Weights of a small GPT-style language model, trained from scratch on English Wikipedia.
Training: a variant of SOAP for these matrices, 118M tokens, 3605 steps.
Each number is 500 + 50 x the weight over its row's rms, rounded and kept within 0 to 999. Layers, rows and columns count from 0. Numbers have three digits each. The size before them is the row's rms in percent of the matrix's.

# layer 6 MLP down, 64x256, rms 0.188, rows 0-21, columns 128-255
095:527525482516475488582473523514524478651343549424556509471563521476440478522467536439510451537500493521486524541534492527431432545474517544512487526446608571556530500530530602516536553570567476527461436490529488530470401528481521452505534454490553549558514534498566464481424473506463560541413530482580520568465508444426508501547495538471436538487501563561545438619561476516538523505488
116:506513574570499457507528478487497414531448529461565474531523480587563489529404496468534434405491517520545475512496475524532449478536450542446525464429335508498524468463518488504550509446548472625489468572540493445530471469530502415577445556568551487525481470441366525558525441444452534456470469524566536513472397503512571545542444433490486510536473498514496560482522541522500481468359
107:647514568525512505559454513555485514474454507590463508512421488398544531564534464554523559500469527536571487464593482569470566448546635499576455541448553492587423509569508519505494564509430555498476506553497486582544563463596487395482506547525458442564565514408603554475545492565455424589488514414479527442496537548467505441497581455476533464515482398487550556440522582556492425595538
084:423531483510525491479514514465499541448459515444646565454409473534551446492571384487533566462505486502409438488519553516522479485495510515502472482454409497540442516457502471499492467444537429486488561397488616497512553506461437453400506438538506488379568485473579456487553496526399458527542507540517393491486516558464493427442563529453436457460538561432478483481560535374512379485440
094:529507454477529551552575581586506574480511510485438448560497467567536452406464528544481433492504536494441543473509601500512557472573518459507495509559549514489477478570595468545546509553501483553486533580465548479520460490585507426504497507457527485446472492483445498542466479524497547459554450606433487473542505553482541568516555553614569383511488461490517445434427435575388581570500
100:505544534448446562364504500525427490487498527438538505557505422493397528493530526470518496605493496531587534551516504474542492427498504352468527479510447510537453476487470588494513492586509507488551467522463573514480538494363419460557426505550462500419472494520452455514537520556500615508482502528516544500458457510435482564507493473492574544496545542576519533500557449522409511388416
098:585503578533431477583418443521482446480544467528584436542545552489458475530438490437479473390456416559520576535533474509532545437505479387506519419513481517547508518605546539474515527505467465486465476389490526587550452489594463641416482505488488530557557594492551455468541504467573473444518538459526499569476488547417428543548515421514455595518462590503474606566554474476483532560422
092:473475450532552520541445431475539478450414454524581511625475590486491567484369542380487506416491400492538429503475490526486473443524475492522531528552568462436473475468567510494440479595514478542492539514449463531527448559431522544523490502456526570479452476462470473530569538558534462504516523454542531551480533519436518530502388509565449483527433400499489573546488500608555583432451
106:600422502614493561413519548466474558552474481572504546493427436433448505505545562476472452461503372528554542486508508623571550439535556560519534495343437506497476512506478510492520489513504598482499560510464487503438515510409459491492474530499502524446477503475494499505579504498465600496503462576502489548411488467451549435515456434546535505559487534465485540507582453374572534538477
082:482434442542407470427416562414513569510425491469584484530578449520572512454520526483507525579518592513400481463481569360550569472582575496476501452503482487506557448443530534546477528580535447595460482511497545520506435502603508496460486459473480521430611522520531451534531482491528484524508515492621474464456381530351496572514478468511502508518516612456480550587557483585541443531381
099:471476522511436570534528538508531490556423494451526561546490540528442597446568498545512435445565518493483592584577447480498489575561500642514488466552545456461457471486574479526536511480565453481473511473447494611458517444473473480501502511538490561443547480505459517450496505475447553535526513492530505514453425496525403537557426454521422539497500461577526325538504443509437452519451
103:463430525449478432502416430518564452492533536404474442441491457479534584426547535581462448489477477465570476481457435514462467423399428444505583601503456461428547489424578476537533520482471411390535581479531536518471475552487518541520475511479494504551548490427539465473448460505496506490498486655456554428502519548524529525497427448551484608495496473507467578568505460530414453383436
104:560473522409516419509570513510482436520499439503523414516552560619438487482537607503398493496461514505492574549477517480513518480526530536482540493495505442558475446508431511477507406488533542579459558516518511371518463564574470506431554483451439526576592355437479493479484438419491533520420493525539495494522581474454572435467519505468524477482474547454486608596533599548524552448527
089:396487464498511584536513421544582551477431527450406559487457534520527405538504475550614476512478453522529531588499452584476528505474546548503516457494577507518434521480525507465538559535497525509462716523431533366562534488534506483571484499535513479569515514405541564514530460506522396456416531502506517357481552439512470496532486521531470542469523539547534416469486527445530523466492
091:560514470586605525434439435446517513471384551461493517520538448475440486481490457494504517563508524522396471528404546391533533588501456499480608519506496499435537538485480529574486540604557464545406460539516444357462456431531524410578552519537504516450487462510526528458512530554433479389499537529590459545547460497453528443538544514488518451563529491471540457384359468581447446454567
101:563523425429464459411483561492492489462562525557382343490541532501418530497476456601440485588434505500477522479524521475483443467500580469546375533496541568544538487547480539574518512530458476442513437551383534501424570418453455560500517521493509419507615481424584486437490556522473474445549490533423520429355519502554490494521469541529556532525505452522527551469473467470536512540494
106:597559524518484532512469472507505482421411528504529497469554515481535522583538380495499519464476514456488493471514520525448521513502494506467508424408455517534565427510403452525495455429521496499492547554534539538489498551424449500534539465497451451387539455512480469566553475522487479518453529370544572368577584568531678494541479492474514542484496453502499502523543545501521434572500
102:568494550441467526509538473507399520547545565619416526417466513553503476589446470506363564491496487515478516511477473596478439502497488494462470407519502529458562494518331501448532561468488604488554526553526476446568503491344532556468466523522458493452388526492416499524515489465418504550442530422455561540505497565509496484476433460526443514503536401513511492476440402489586613481519
099:483514377521553394540507368605552592564435496476391539526473526527566559489482567508518435482417470494449413515548460422491489503435489480470531454505575535415455453543534513501482444517515445497507475474448515540495469579388531509389394546482520530477497550474433561443456530508593474483562535398430530558517541496526535508509407469518500480475511576491559553466451476509508514492496
108:588534509567632512575515529454499549527594528576415541367457549514453518548503493511441412495527480472482522529506576592528446564480467430507491459472444571479572644507528544501565534490465459505387489480541483510482480452471533554435508489491489548543504564501518453483442508493522421439489500561559503477509460500486444531512538444469441497522544497484500469471423473436448501474498
101:474536433521530500537513503522509457457451520479430430508496507537445436407439532428462459518529462494413547506395408413469515522510410456405485477529461475512478538470516514451464379601541506480483458533425440413500451505541587421475348512459462491504502441483512597506440556523491547540445468516585457397433481515535544400475491486464457476582547508458486483561521484484423466531444
100:446477530572515480468553491520562397456590452468481466419550446564511480458584528437603500485512571553515540499520485620396488453469493576548591623465566464538521495556459492499475471511534437526522534529548563514555506491567580567433543514509480486562481503420608522558411473530508463546454473539537461531494538466496484464515508558479560624476456506513463616640446551497569524480504